Part of a small language model's weights: 12.6M parameters, a variant of Muon for these matrices.
Each number is 500 + 40 x the weight over its row's rms, rounded and kept within 0 to 999. Layers, rows and columns count from 0. Numbers have three digits each. The size before them is the row's rms in percent of the matrix's.

# layer 11 MLP down (transposed), 1344x224, rms 0.0488, rows 703-734, columns 0-223
098:474486542560507528540527512525459510451532483478497442531499469506496529586535423585474508512468525502460490471563435496533523501572491505483530474476499488455540532451510597413434417479495485440475495527507391545519498434491451452537464565502531476486543466474446477514487476480517488473471477489479467517541480520514475557487554491472481424571477531486510506501515528588476529569484490469412557543476522444509453511507523557443493466495514554500490523468429568555492409483481434516522413486488463494492428524480529561492403540470471516501565503476555532554541462516491413475521523528556501485496460484480451500429502402542467467567478586498468503526547541531526473490536
101:531522516475533461478511514493452523482443483497559515602489466538447488512492507563486517520502492479523553502489551563513441511523482483568514487483521560513488468445479492476511558431529606493500462529532523511483471527481470496528436490446531487527544453499494491558459542537578432479536456572475520610494556545502459457509522414500486571487529581538524480525534510478532527519607543494428526517473515498456465577510540535470433492445506481448510519528480446552425540536487527505554492550482526518442428502563507475547480467501504514578509471508488537540557459516552533405518514460497436469417461450509512493464508481607492467564439515503515471488462494520514401429500
101:518432431496452598484515476479454518415471526551510499436434486451505493457454510517492472464487449415532517400516448538547429488434506546554553469464581513583487537526514501461536529438466518456523447522519547407545531495426500505523474492468494491471483467579529482534546504493450465518560518510474444521547539533498551492478524449520463532513512435534494588521455530546470561484437474508531426431478481449577543490520509488527481508459523529462505510518463507432531484544494458482520434538561477546463466512576483521528494446477482510525505406481498584541474532535543460497476544524525461502431494513473493507481418453520499503540487542517454433457526519428476481550514
099:521569545502462451540564541478595472506547502513533444430498390453486547493506506521541472486403437552429433449565467479556490473456526536426466497544488476533535490495473485529531452575473576518495532431535491452484525573448510487534445468568482483553457495561495470451538523456491495440468525519490475468477521546451484550515503527581533528483501498508541491451495527439497483510491486516426560497504488589553476506489547544455520465462464423547525490456475504505512470506510514426506386511528499546459497522550503493470501480494526476488531496530422460515504564535512526446618459527491512468497514514471510466504483546541488592571468518434493533497485445551560512532525
106:451451439462547541540498446506546596573461439501476497485506494505470504490514478491509463543470557430475455457546493438545496398485547485495468475586498491515525486500559447423496460548530512459561531471500506494527541531542522467453558465532555480457499493534477440483480491518431552494511477434469487499471561564578489537518554566510529487575493597466516537473508496508467460512543529479515528476402531478490494437480538527458495434495527509571536482474510479472524526526516428521478514528586592494478476442529571497505510490543473451484497480557505528507477556486528521475562559427513513571480491474467486509478480509471516494546544553556554541474461564523621559552453
106:472530472514546607526483536588513559523537525477472437459479562556549430509520509495562492518518435473499544551552512551381523577488512564511437507518513514515449513514464536451545498459543482514466594482497497500517535494480459483459489497479557462548472505500518469454591525499522509547527522458490451515467532581519400504544484466573503429477491546460480506544466482493436451502472539452616490503512535519457519476456498469442503473469519506452533453548490524427477429456550485468473536568479519426503572519527535483510514387524498548499489502419501518534479491499545555565459453428487470525538517461469512500490485509535458486481468445464553458468497482501541493525434
106:572553506467562522494548480521476513515511528519492515481458534521556532480581390522461486473445535496407555459488470510499524448602464520554511439532499530482501494518490478448547516501531499532530586465538426527533475546552471578508453529478464514469514524507479502443555496535524482499565451555468467493517555436537446517461546452522507465538521505474485502483471538457495531484513445589459431539502554541502463553575497473518434558487518479485460508493507567508448479559453515431466491421532545437443501455480481514511551431562520502487546453544558546559499530540504507516521510459470514508547515442517490489427505489521527461450559481509516457567461543440440571470601
103:518515601491528480442563498486484500513457491532467483477499537464486501529487469480559460416469562569447431499487546516490536476414480504501516562495555474545539500536464489517513491548519537500454468436452496469518570445552478496582566495535477573530482502478496554576533470543484521513466524403543506455472512467499534474472485427462423547454494534504479512578576511462562460494591477454454485468490537483516501480457572505460422483461572467507533488479485532502555540564465457419497562491478474557498519574534505550515498465525500479528476481495484550520508473558497608569475554485433445476526449554479477465527468492493439569544425447517467523479506494491461510504442
099:483484491485499531510525407495529541508509477477508414463427560493446499514482555439576563525467524465513458498568507495470521489534539536451514508560509561438421463443469461496531586375531497525516552510436518493567515485573445540497506511574447543534489513561427529441454475477496420514503449514521468486480496493491556514446496499451472434524500492492547509497537511537485546553429516479423422506487503496501509477505548484525539487499483555469586455535600456497510507491511443480546495507526448563466518519495485540467511495475548557506469477535443481477457543513432476526432503480519517473495545539463512513484507453479510416388528488552546478565557444493453449548488
105:529499553457533483473522529506426529515483514391475530514516581486545408568516448514461527515547484545512513476453457456552484501515562512545537515532587581534486540522471532480445504492500530499520535528517529469537530418539468516488485491473454465492477522460492502443491519474511464507495552488493428491532583476463490475507552436512492539544493447489499476480446538534498434459516485511590427475546507490484428495487480431450479536561550542405471507512487525506372573538468545472454464494565507506493583473503448475468439431514501546549523540511519503549527444527527490513570455467520449556553541529497510523477554459531475497604535494548423487498499476541462495538423
098:512484470537517503525475532523514517476501458460504495546488434585536466579463468575475518528512494465532483545496512437464530514495519434476503517521548431574489529480444451526472501510502443498558499508451506550518524476606442449449542477435569486454470473409445592497483541512465545437557493463506429548496579479496508524471606487559433464490533522477453585483483467573495466546478506540525503453472498518497506509516476443396484452475519487529495412440500468528478489551521477524504463478465469503500476492408450457531461489503479486452506556505530493484502482484526523394446540498482500503497525456510474500474600556484540501512533533450563496477551438500542541556415
104:491541556478476509452463512539465441508567499531481519454584489496500535452550501472404492509527419458512492548607518463529497502516574503485518432459541487507454459526529539545504524526503497541513448540500566489526569506467549534529515482531496484490463480424550593497486496433486475598443469517522550432489533501499527436503499471546455537523502488529584469463457415414564507498552561498546495499507465431575526433461471463475466497463475504513478447468481485489557535432507456446518455516488540557513417513538441479537486499487529497465490475542439524425549505442439512479598578450498498502464528491498561451498479478493556478564523533502515467574485505471516513470553
100:512529561531438550502475500541472490578495531542543526476546479484518527435507488449499502484535482509542525476518457447588526487473483501448583487500537488507476563567490514503479505532496423504531536496469466537509504467534527544418469529568555465506536574517406516511503534530552509581502548571494482482427527535456484419638593511475487471496572470468515439503450548524535479559434484514467494560518533497426483503493510545495480533467522528534590496548512507461431508482502454459533479478506480505488474529523555480505487491547501491573570541459431519517457510475445489508560587491539464534456500535529481486556550515480510447534500585425478421505418520505472456495541
099:495499573470569514454473513523478445431464442481515460504495501561536439523525485494526429491493488550558454492494586565484502505473485431514532476457547491474437481480546508526519538515505513492509500549470498484501474474460564556561490479481529477493526540546488524469520500446562458522494450509459456492466433421525513451446471504498573495473466458476456523491442529444554462509462558505502513460492493570489516472565534557494560463546553517520493480562586476524516505542563396410531501442502428508499497464503425494524604508511541550479459482424503490464503516437477517540532479473467527434558529554526497485473421526409522535442448540588515496556523456392507521493502
106:528466484519524532466564422475493460424551459462545574542470542509464592487554497505488519442535467552515494522490433485469487513506539547486476530548499534534488536511558491424457476511536542496557556489570515485521454519556469502504503489509575537540520509522499474542479480477508527548494582470466511532469476504539413509460485535535499430512503480462451459533528496583483454513511495543515423600498439548469440550436582542510492539543443512448515500479543485519475524479468551593498427542546491487520488576527496555460427526434497489513528475434513407544438490541538462511491472515523493475537432470438482444553483506509469580445531495514438538436537515490488491594479
105:512454462528503557441458544467482503534546431479497515505451569501451507538468488523462504450522463579465526546518495474493527517545434560520437464558464524424440539511585431489489498482536536502506506502475497465505562461506528572551508475531463574477475474512440483486545498436538507499446470521457497508533515451549499468448518517454427507548499454489518458531513502523491538517503433532489561418476491491543497537478406401507538549565427529514540421486481493641518504547460498486505540532551526533445502525466446441525520473478442534589453469509496473556516424489484520474427503559484490551442532447508460523498473548490467452427526538509452433443492512493478512499554
097:499523489522539539485557478504481489514440448519398413500502496463509535505447428533473517482513504486547567473465491521516431468456508440523519511498529473532541450511564489435463472524485550512535489518531515517506433495421499552425521527471503524519619442564411491550495573465464527483509546540488456513393493530530444477494456547552501546504484485514537471455508562542477534498509430489582454499503470514460474486492508431468448512514496562475530538553513488448541454501492469539439455515592471425500529570456453480497541406505520451519482538603441503521512497469508479423530518523505506475426511521551520510535503471481499512573567537584494452490502578469523510528506
109:488485537460451478519425532444421553442486488544524570492435455455513554440530512519528482511564476455472584509520481417472453578513559576491528511463503530608497498442533501529488577421471495525467440533513467473518415508539468484515409511477475518522527539523510527523545437543513547568546468541496449493465483463467492527526517484529487490529554483420509523584466540471530538479496557507425541522494489552557511524486582522476551503458508539508462494559518532524512455458497487559433502471444546499530560446510549467473481461536512524497534462610491554513537483556473548555486488555558468550514471442526487437518546498453487539450538463462451518505458493461526542510509
096:428491515472519526532476455495469511506380467517490455515516493493472453463550473484503432473441524553491561506470586460500518566493411488469536449472524476481504499475486499549457519517539426557539443480512481553552524454557460531454483475479491535538492559525500574476476478506461479522515497422467569485446546535497577548463486451488585546525438476517546458411503602500460497472512520498582481485520498552501528521542489406533465443525406465451566507444502470444479530451493417527519464487564516505475510471530487509477433523523544524577464545538502549528496503475548499533505525627472460449502530502495487466508519506511539475472482523524465555482482421561525512555484
100:481509546464522407488494471521460509568445503465461480449530455487470488507489500449526519570489435562503478548414485432521514499513467559573481515532554601543496570514506498481470450494508462429514473482434478518577514529507522521546538521502458443529542496520534545456510524511541490514492462537572529508445577490567524477486640471511479520413474567464536477507505445547564476595528483455479445504498504585500532449492473498457557564500496507497519457435492483522525519473494541522465487482529436497496400459494574564601468557508540547463488528456426461474478558492494546492510502486561518470477454556489503487442484544586483520508531495491487507512512527480494455513547
100:485497517557489494498516551496494476469478573433493567529562503515468493452508494434529451424504505481542509446529510498527513491530471512526567446449512571532480494488446496554518564465489445480532446446513516484557530507497523420411529564517499476525448502528448546537458476522538452502523446534530488518462487500449470460487540468465480546446534536450526590471498497534539450461468493529531492520587528424540470557405481493485472537535494521549510542527538476533576516491548456535553541487487504478579456498436607515458554486471518479532445431481511522549492421411447509557455480482522516509472490488540538491520516480523445450482465453533425457608488454542584471551536
105:477489465526492507489559574556515557482525451515498527461482485473478480511487575527508519482431476424472531481523490535425484488507565582539519544498513566485470496528567482559611503455457477439421608482499481514574520554588502471542536562471511567394520500527444451426481493497386509488462533547477466458494456498512482509446516472403546501509465503510507482490579546508506530500465460442487462496521573521530543527521474476533468442489516553469520488482515482520596498552471495505490512530534573557471472498600553444511470532479499485496465534503440469476537478503462552537509490533505533566513509467509551484523446434437514475583515540481535487493493524458467484537461
090:584611492515550507518469488443509506537481423535484520485485531444552539513457480456450534476530519473549479516528487430548540465435497512527438581562470441508444553486435495540491469498495433503513457503471443480466489520531426536464489497456479510501511449492520506537443472501498464523457407551476500443451514547461421463449449538603536502542507570409555484479530457568539481496459559538481524589533546518519515526547476496498524515498596521449474481460509431498541480499464526452471506478543531456477521480488416471495561496463496486624545494468471487496501557478540497557466542526486512517456398530464485467488471513477550496542520523530561487509477518548521532542544
098:507471471500457528495506530515450508530520512511493517538477451486564531461533480516495489456454479468465557526567463467484481444525455518610536542469486455481506498479442443515435542452493562420526530432426517548510489448564521501529445534485485533474493539473485457479533436499448594504535473461520495487450474415564494557527549470533481436527509470536531482614624536542524541495536450516436517485470535475493476481629589517473552502559539470499417547501440502483433482494554501522525517538530561512486460472530577457553552482587449560524467544477510491483531496540463495512527519463501440489523492442514473496470487440536512516509505512499476582511495550506522486560492
096:550517502459517445525559438561522487453427436541463486444524515528481498425501460485471533504538471503576548515431500460480517550452526502532531480543515443488474528499506514576460610392444464470568457512440481498453575466519511463432497522434514515507508450471480502530533551591516446423512460558488453486461487468537517582512503501525496535456516471539497544510522511492501493538511526571508505553512472538472512520432531452533489558465525468459524494509500496543490433505516482470565510459457521475511454434489511553580467546544499456512509480551552442517432543550413431481460527531453490433501472434472486435468423506470535420472512482471444444466559506478532526514477
099:514496488543491477468515554511510478503492530553466478634519519498408537564559461516534455523509427581470527529518433487485534469550467494473455491509465518470427550502504459536465558473523469570483482487504456488423509457473543512458488538483513491499516561494471439552493520502504495531466477481500570511519501469519572543465491516443474489474479503482467427438464475542605537516565470581470529446481514468566489472467538536485547537534426564583486465566431578561482503500480483517531464492512523457446418462514510531537555461501605532500534496512444508513515539489486532518543543376485483474468445479484529482423444505539541547550492512542444536476512492541570507486485
099:488509521450510541516524501539460480452491516475514563526476490497517497561610445544527481468515572506471539526479519538532512518525519523464490503429534510505510476468488574456446534507462529524509532487488494456501540559467418480496540509428513548474495539482540546555505505461536473526518515466518506552493449434503476462462394437516462557484449514464477470466381553406500537500593523504486533474414559447539565551463488517489501533477419453502498437456494515601532530455516390537562521490579467499555450531494509477497535503496516502463470477451494515579497500529551525490507457550529520465459555483530528514437570457447546545496545444462429473578462538507511476470493
096:504525526519485480462559533473531472451499513517438500470447474483532521504499579511532473488397503467542540512502459455482503497537506509521530517510472583474446496544433558494512454476411473447394522498474496496453501609469440466527508513471538441479503564504459483486501519557467465527521521478493499540458513462484512469459507516501552559514515452458482434511624450452445502565553522491575533508527584495519490485513546543564566539475444501450507481524527461444515553478473523536504505514520483536529500591555626497547500500562535534548470545449470537511467534573461478522440557422490545492523521512507460562533493491522509539527536517499474519466408570561459539443519
100:472501481445489494464517484586460496557496519516418516476490473492505535420464550475564538525479470537455503471488500517536465581511462459519474472538444548552481549551431468448415491473428435480504461441497511455530512446520585540537479514473433492473481484501502516477479480463532465499491534473460453543458488521556445461516481506528554475492529445483483451503570487537453418455466568521435447480463498570448472474511519514524562452544429496547460505468539494485495515482431509524535539519552609516444504533496479469540523499565513468524483521421545519555497535558473462419518381560465452539486538474542473492507412469541498476485520551456453481585494526482433527512458
102:543520503497510489442497500518481514548552481491508538424467477497501564499487534506535453413546472458536503519446446545512533377530534501585481446475548558506518566425430577544449510477409499550459423553515473469476516541441527509522538472467527510561499456489522421554505522456525484492533423485469514489492543546476498470482517561485453582467506481497526553476517574483578514436561490505490506462495509543481506526575472501470466541449476486486499572489520420487551518535536509565484513484521504493546485467465485438504508488458520504512546461473576487537573525479508435514500459498471513513494481496502566487555557505496547538620469547512433504441464495408467577466539
095:493452491530486548556526526499492551627529515436515504481471426404550543462468493568492547497475520505513515576568552436488504529499516528477488428451537496479429576486515545511453500493533459505517511490504462544565514477534481499438513484499475496595524475550474566487513507475500507532557517487516557452480458480492504551411481408580525541496443434438490483433459443476535490499539478485495457469520511541532504546453499548488524461463470445508478523523499403459514508465492452566485484501590601518523468500407475530495424468562485469510484563555535493508487470458501465551524515579476566531520563421488525518501540507483461516545510473447535490483500512581538529509490
094:480510492484486419468502518480515524541455517466596501540478505484498496515496540541547488481527372465458441532451466466575540499502449492521497516514438495535527516483487474495535520495533544581528475476437564494469569457497516481503515454575483454490541473477396504534530519536502496547487564491554531530576412532441435479550526532463494497502494482452611576518533546494482420540533536482499444468518534455549524537482501567406512546566538491552479486512519449450500487534466549521517520482485583515497542509507599502466433408606503525492534506483433525543445530511472515528459573557518451517534483475500487451502521501463534506476578527525455461537476496474497513535505
# layer 11 MLP up, 1344x224, rms 0.132, rows 704-734, columns 0-223
104:479432556500533501557495432489440482518542535459456460537444496528512540549467410497509515485406540528499546474485418520423495552542461484518498483491471502553461443448531598500461517530510495461425493464432517506472494512542431438461429457522471575462496549513483533518541502526410474521503524511487462438540496476497551556475531389504517506435489477487466457433453466468440538495451481455478512533528403535500512535470451475480512445499492553535515520511448457434513483527537538490502531530539465502494431502521510504439399527558526620516475521475528454468489510522534481493520488505475517489563489503469469529438455573540530502518584508478480536588548547532474483508532
103:448460546458512440539470531535507492464480492440516482482531595544503529536538499469460481444508482509504474486459485485459565519556484455486461431494525547514491495483559498583462491470501501512485485529468526530533471510486500518508436521569558519451546427486475550425524537426516573534524538521519513521592462568481566562550549480453544534504443462468509514506507479484522572560524506528428556484484477446494467493460496428456460553454451513528425423522552461561505445452482549412499527539511516502461446485491479483493514541502449579456543521503539400507445444477485515532540511451553497553556552486545535511497550485514504440507479399542420557468547453495488520482430
093:508486527504464519561449489567446474540517466533543497454502532542424532501505468491467479466561527546492507468494519501501520506512520529516546590580464368533428505442509514488444473401504469423497457521402503553527518514488477492506520510507457559532503454537460496555476559477506462520499476476487499526451504494540431431499544495457510474477423553504434466535477466465478482487478500467505465518453432509474480499543509507491487447474527508527482497509517550474465445445415462551419476524490569456527479493491483526465522511475432454477555478522539595568514440517471470508407446537469504484500558527535437516471494537465451525459526438526433467479524468436452366521442
105:493513522492527421491515554479497572392549468512518525487483537536519558449508417463511550517530446569537453516527549556430481498495537506493489566544473497480444584524545484433543491515539463459498518528514582533487465436504469520471467523505464492548502582435451507521486463485490420526469485504526514506494528421522535557483546464449490489568541481534568487453448538457554460509448446429426514544567488494562393558478508519575474559504515541517510480510463504554565507504526518536461513467452458515526477509509503514494539533510488460553494522547402458514514469550443519496448496494487462521564557466547546413492485479416461482518522430465471530552462437487501503505466
106:517482564529522570475511486506519527509536417443524467489544478546550550434428486447481468427475604459537443442497512493483481550533529501459476395509554484495443468528481463427465541439548555466446502523486541505501490441502520473481546479550565488471458472517502498417422538537511549474524504489516469541500459523435555586518537481481492399522452517480492460527491454470539550478390499501505570446428478505451515520497417505500498539497518508481445482549481488503568548511539508519500485513475461500506500540531532501503514544442502508518546430492476505506515541472524470521466567539548519462545438495445425501499553469455434398498535503491529542567439534467504415468501
100:471517559467497527580466463490531508542508520543520517488509521575461538441553513497540508486478607581518548493420429489430469491506474478497504529464469464479495501430589550530494560531470425523506567444520503506488517500475578448584501468563500499465571530481503540519486477439489482433499532466482489422516474555479449469478472550529478497569461487512544501505462439481504437474420496512449503456484543518502519484523483481499538505526488565461472548492494561508466519406522551472581487412559428489545435566508506541506520478496475503513458474500482553499462486542513508502564539513554449506542551553465436479580494556533473480509473459545486470447470561400447521436497
103:548620463486476485516435526511487452428489497461456539494516519504535516477479525496525514560393496494503479511567537449507476540522512531474496545543467462512508505480384535568513436435505507612411572449504428571462461447517488522526472600463481377513376544502518532435525471500474463536532448469467531497513524518549519428441488507497521469511419497481463513509505443576506547469533529538439462530510475498511435555520495459460501505520573543519515466452534545509474556423498558592470530518527524520507540505468509482465545502515463525521496528501507445551496516456511499511468518464479519521548503459536445485528545531476501480461532479462564472508513550527513480499510
097:516504510481573530573501480548532571440516564473490431486594527535519490457550480493530569453487508483480496514503495514507520465499549558455498555510418488516477445485480539427484542518490413493488481502529456478480501510521476514466500502502493413518456510505483433542519583479508437526582402489492492540519477452559509490493558486535436540416440477565552502487515528518438518464470464526534478465532421497409500564516465501413446507464431516449534482522473496458531519482503469501511492486489537507557495535455474458492474399523525445521507656496466539513482548493557513448477521515541533478509463467421424410472515573515498514551533512494538486491499463539463501464501
108:501515465536513540549554461452488457474518589514456484458496537538423542493515487551543492515435572540475450504535521517521464493551471494529456429508536537530545515560431526540513430520506475530523445563435569516501489541467534436460457462568506477514530442504453466478530486550447517452432617533478559575501447522562529516493526467468547499542481576482519548550471529501535581543451559500519512496471410524485521510484470524487483596490535496407481488583532518518530560523545525485511531517490459456569443502491503542583480518537518529476467473513464476511474526492536498463559468478456501510535504426492496497462516528435456507471583394474520514515502465571497497443478
096:480525559538511444503456503545487532465526454474496537457492508447519513501539434385491494489531405454492527467549533471480460447424538520505487546464462526475467510488468511543574499426568520478455459559509488504544495426476527491541536543471575566437567488532478534517474489491595458526548484518536563566501547510469501506468493503482499517503413473520486478528506389498527547523519525467490511539478504484508550497514484562533521549474568407522454554507524456525459438586560450548510422513562459475455489459406406498416460477448543537533532527508434475482465422488579464484492504477523520497505453476464482539460421518476480522481493548522511475519515504522492545487482
102:505523546542514411474593490458453538514467537465526527506422509456526508547553507458579517473483526551516471477461533457495544489463523481439574442480506505478432458495487537527540536476471583499564506526486508521508464545480562525419548457434565505545556502480487509507505496556440460441498526513477572483505496476484473548520502488515543533529462501499517504467453506495447474565585445450447545476568502535543455521511535540524506474424528500500488458554493532481539435472507499532487419467487510509626506554456512443480415580547476481469542515438452526511462490494521450516502485501516452477524497441499497443496503497447483560411518479507413596513563430511509451470438
101:522443493472455419530544462509548561457495453466473554484515511413474503545525440463515574536566514515557451435484496481524546445575493436536492431504453529513460416516411494375531472469429530543463520544535487488500465450532509531506493521449515530483509461545489462480514526479508502410582471547588486539506548568468487487474486511489492478455490541463501518447507536522442511440466460528535469508471543543486564447528482507504486478512477504532484502436494454469509405483528494509466494475463512509477498453354513476509489519474532517477450521583499496525511468511592524504473493498545598493486560542450496549548526530602494540510499502557515530512509465521543498541452
105:457534482555490514483513558508515452572461534477514521544495461545551526570476487526476456482430568520524480511514513464525573538508459475441499592489472491470452527467518449546459501522465537531422475453490465481417415447459508520468527493539498510503540513483463486456593521499545564534507468474436529503479408412535468405471477525509488476533458518563493523581480517546481495500558481539514569441565507585509492528504523468426473465546487512555534503525505505421552468553513472510433570409522578506485476517529475518508563479485420540550530498501534431445510535522475525487533619442492520542525478551518507481516473489567451530508483452511522563498479513506481471508451
100:501623541565547532588551480483489476512522499392612437501505515517540463455481523408538454483479525571550527482516478531502531527508475456593517598580539427490531522447509459508543499507455443521526460474518498471589524520491487497480491516518439525505448441535542452531547469510502454537447468426563506492486458551513472450541463520440458533516455505528556526495514408509540536531540464463389549389512488526518472505495502536522516480513485531428517527491505533451568509452529424513433489460550498518496503504566484459532500465450518533521481562502460522489514494515521547462517512447511562507463549478503550496498445547497518495482464471517511513525470506447527508560507
103:442486535498512474514466467481536504470561563525504539485443502535485486505507495521537523468476477483448474518508486450534471424605502504541472520602449510504528472478520493457564485456529420489513508497552424453502483520565470495539451437550575507501498566535503477479499573521469488545548538493495471482482445595507494561548461488486422477551440486550462578473541489486453456412497509498499512457543402493530497496563538517483523465548490464499479502506457450514494509423448605462549480485445541489451543541427519549487527496513505422532569489544490575497501461476491459449475460499533502412484506466512511473560468541466422471527571515575527525412499457524439468511493
092:543554476477537526480476511481525513460569499489486508447564584545535494522476489475533511519526559540537484445501472469441541571501494497533470486480509466434507488517440467565501515513516470489528550548508461501506483452547525478506532479449508465524388511544402494511509495558452469560488489483506571437531508467564438490500535483461451482475442550532500540568526524572460555461497534475455519469502455545519432492540419572453499470466524460429482424541494564511522501505470474489630521491426485475504467503469531518538442561486487443456539473421497534506471582483456445483454473473467510454463450468520526515482597565463484550509534461521495523413562447522463529473556
106:529478502556468467513445470516477513465519489478498532540548487446517488509560604576427499490486468499571516438484494455537512452490470484454473454486511531529540521455537477500508498532455449406556529495508454453528583523468588455576529447483539492520443480464553495509482522497473485501470450532498541507525555490517497413493457503483571519602454524450488539562538513430548582436473448510447519575508488483555557490453518488529460529473459502549464525461430520485535429461532533447463470506508441466443518485484432541546444505502475547581568545456506468577488462507453513514461466462493585561514460525483462502552487457447530464542501565521474483458502447534451471526491
099:460549517498509504522448535552425581501507474549516528460499465520519497568446486466438454472507502492600450533523399505451517485580513518571450412499443473576484531492495526498535468524491490508521528515556471462456482444531553582566485518518485505456549471491481447498569543459505454515489502456484522538522485497484511432488488502521473474508484495493478497517500482383488461440417459497486552524540473533482451454461581574487485512534501503534462506534466561522527558491494510479524472482447478491477473534450522456576503545555466535516474538544519456475572499548549528427452428451595516507479516521499549506449507491432562537488483469492442451483561488610522452460427
099:522499431489412548481465483447498480427558540472491414501458498521449576469460481465547479538510548522489515550547545596518475532498528441495427551498464510453514564497470474494503523456540497454492478485517574536478473503441517564497490492521539515539430521460451472539485540499433505427509492515513513495562509453542465482443569528539471492512549589533537520506557471441518479464513526494445559480459574453540534544445506522511438451450540526539440471502532510465507434447489510514517463584491534504560530502553505523508508460488433455497489455544484529564589479536464404390456533533513478533527549506528539438545474516451461530482555484471494519429482512470488569453465
107:529503533473494543511497432481516449522611527495507521508426482491508474428465585492445469494494471440457566441449526493488453463505468456497568518521493444485438518536451514509489541484564471493509483543483455580465475528508494597488514472504493392552534494469531518529517450479486454488500561436479444575507495515541450475605551524457452495523465455500544517516493436527532479491490504486478549476513465559532395515466422538553513479463517531573501498518563626501410463504547554488554446486569446489486537544560493533487484509502496486535493523448541524511499586499491500450481516548488601476513461489492478512447480481474494520494470451571572499459559512484517483533491
102:536586509487462471432502488491510427561513459464533492532503544457514562485454426491531533450614570497515524507557564406535514535512523507467430466514438535569533486442509519433421455412530497511486497504544418469509514501499478521461484576499507447552497522476444547552438538491475575470557491441482518484511464577572521568478494539506501495463476516522502533505506478480538512567493550554536540491497463469545474418527451545523537503508462463567533464433510536420440491477499523524518469521546514432507473516445447527459497506491433511483601478516497453544507481545525553491506473488471557507497486491455492471498551585515497448527527472548440553456521554518572508490497
087:504464532520538458483509494670462532416576487476458520485505474537513496455454506492525483507519522521503511383454513536483415468557473523504529498487528498460579440552550526476490492516528476543530567444500548478416481524463526466459492501525457543566583508483473470450569547456450499459435546530473545465545541458553477434525540496484485478530502464502534478518502530452427513514542442430473509520484502492546540490483532495524458450527499497518505532532535530510537514528537484540517439513504493526471530461558538456549390547574479529502466484526476561475504518521484508376532541453485508515435569525512557494492538487522515520530512447491464436513487444457538450401495
096:571461477568514459508505495448506504428490535459542490528496529525497462500429547475537491541499494502506596518566517563510486474485486512517546517405549570569479541493481467434497466493530504485521484484477538447465554505538474465487504498513574502477545469504541521442512519489387514494450453484478521536478462446526536495517507547531513563390523568528460520488485529611419530482534499509498483468516496474474500549508424541515437471449438470507434435487573567550453437499477404519526497493587447461519546543437486482430463445533535542464513511504521470484493468475519573439451527440461552554589513509486492463554492517526466487492460495505433494502476487502470536452575
092:489522498486478553513530502506477530541502481501425519500560458519405551455544548531428426524468561473568519505456419485499485537491514532548484506507459476518491495542485511542520569513522519469442613495543489465527507515501537605435477458463523484541554486536508433513521509554412501485496491513463442488548484466537470482578500478448506506464551537483532523536484532488537572448535431497502532468548432510531563548497416545535519529541480487450502411543482539432524475462485461438534494474492503494439604468459486497491466484510531507442522476538494469469563474508431480464549433523539481517469478467529484508527568504493451485470530485480412464578490563587537545587478
105:432456541439374613507576431520532475522505512496503547494492464525526460495539504534433554491411483528507464511485488545506492479501521518567522512546520593477518487499502461432586485442499581545502481495469512482588492538532531509505523523475517412491461495472461510535491461534472493481486529495523419439434523492511514497509472514465515482541448486495503517550534504498425542598593469546501528522447457570554509467559477557603554457538533484525414512490512512481474502482496399482519508599509473503484458490543472491403490501550503476537539479477546515515462508527479517523519475478464532532484498554467559464459452479508550517484527473483550487492506545463507418425478
101:424472535487399507561515465567444487550470573493446549509536513449501510505495450560576593558518476505597549425495504534480461517482501485452503495461460438492544515486396581486528514508565530516566525539477492474464541490495494525508477646513492504515488510477481480479511502476510575541536551582494545470482487533454542544489499508501488524464545574496494511605520505568501546561564469498482495491459494462507420583533456545474518465503505485478455487497466486528511466503523456531469524419478530452453565486504447480567469493479488503462505501470424524491521457472493462523466451474533480549524498526520529512432439527506446503458497533514530477574420438502471526528567
090:468588492462456570498492500444513503501495532448505525429546572470455569506493524521525533495429494547523510521502523576551454570485475519490477515524453537436529453478507512586491564526526501593530478501516502531508496524472471465450577553482473552465476530492485476498420498493518536488503453556485486518418517500463505550564457559530504534509525499504487462534470460528492466518451472507400486473503507467489477456538404500514529488500549530589475471468462552413508512453499540541511486471497465513462452513573522479496466504490613449506567606468441592493522482483518582500580512509431513447553546541437515531513519576468469515472456456470517533486541517491417481521453
099:487529509441427540555530544539463445518509485459589506477530408599455535444542432525511444550436486528475521462444547501572551519473482516467505567505513413509514492488459441444534465494448474520432547536465464518546542547465437464447482450553478501535468526519511494590533495449543521505461438462525481565449481506511527470476515504529491437514465455517488476500508533439451521570461467564480482515502529461483547540483502472481472540480474545496532503464538456559571470484465532541481430500467486512491536450474484498450444488442421555450494462589433479557467474514473482574479537558493488527519478533556467527482493532427556523433476443481527530511537466452570462517460
103:457573515437521496461514542551544514456477590576472549497452516506475490531594432536492530526520496544478539432589528501458513521494504522534484524525551437467461498535515491532494494554567464565504505488474486509497485512572512463506519487526563424506443451568505515479512538567515493497479588433486425539397503455531541532492502542504546459550470523469448485434508462575489524530528557496544432520478500427480543564511469542538517478540537550502496477479531566481465541445467477462484467522439457573469507476434473464575481536549475546456521522522372494413464489502549502486497492473482487436555539475523495442486444463582500518481491522493471465524521495514483515450436
104:510492547449530487507475477490471495421396509508525507523517518533507540565416473579430542523516411455563490551467466558514488513554461426447505438508493475456448588446539415509464466430468517557480479506581437530481507495501502501558519465428458557547482476430401557437483568506585444498493460577496558512510539536560477557472499443563501526553498541526571462498513593519500505542494473492496527506557469500507467515529536510534500587548486530472489463487487443536557480503524533473520491448432458539501478526474533504496514508513505525445481529469527524487491485473499570482504502445453495479550445552519465426488461522513502514527511539473497509597485456466535490542514
097:454407484442484508495502562439540514467500546482534489508484512507460442508466470463523503514465511473498460507549475543507567489483477500528504537456538445542489555465477504509486479536516518520448525429567499560484517494485455479465546531452442469492408486515413540495524474460479392405444434525498482525522432522519489504476514448483545491409423500431483567538596554487499574551505491525544508496520511542469523536526525470478508570398497478450491574593489586478502535534430522547526449519474491492437540586520499531444496509510473523491492536491558445511523546502508499594450501460488442476492542489444505601547457538484488522457452514517498460470488507468515543442504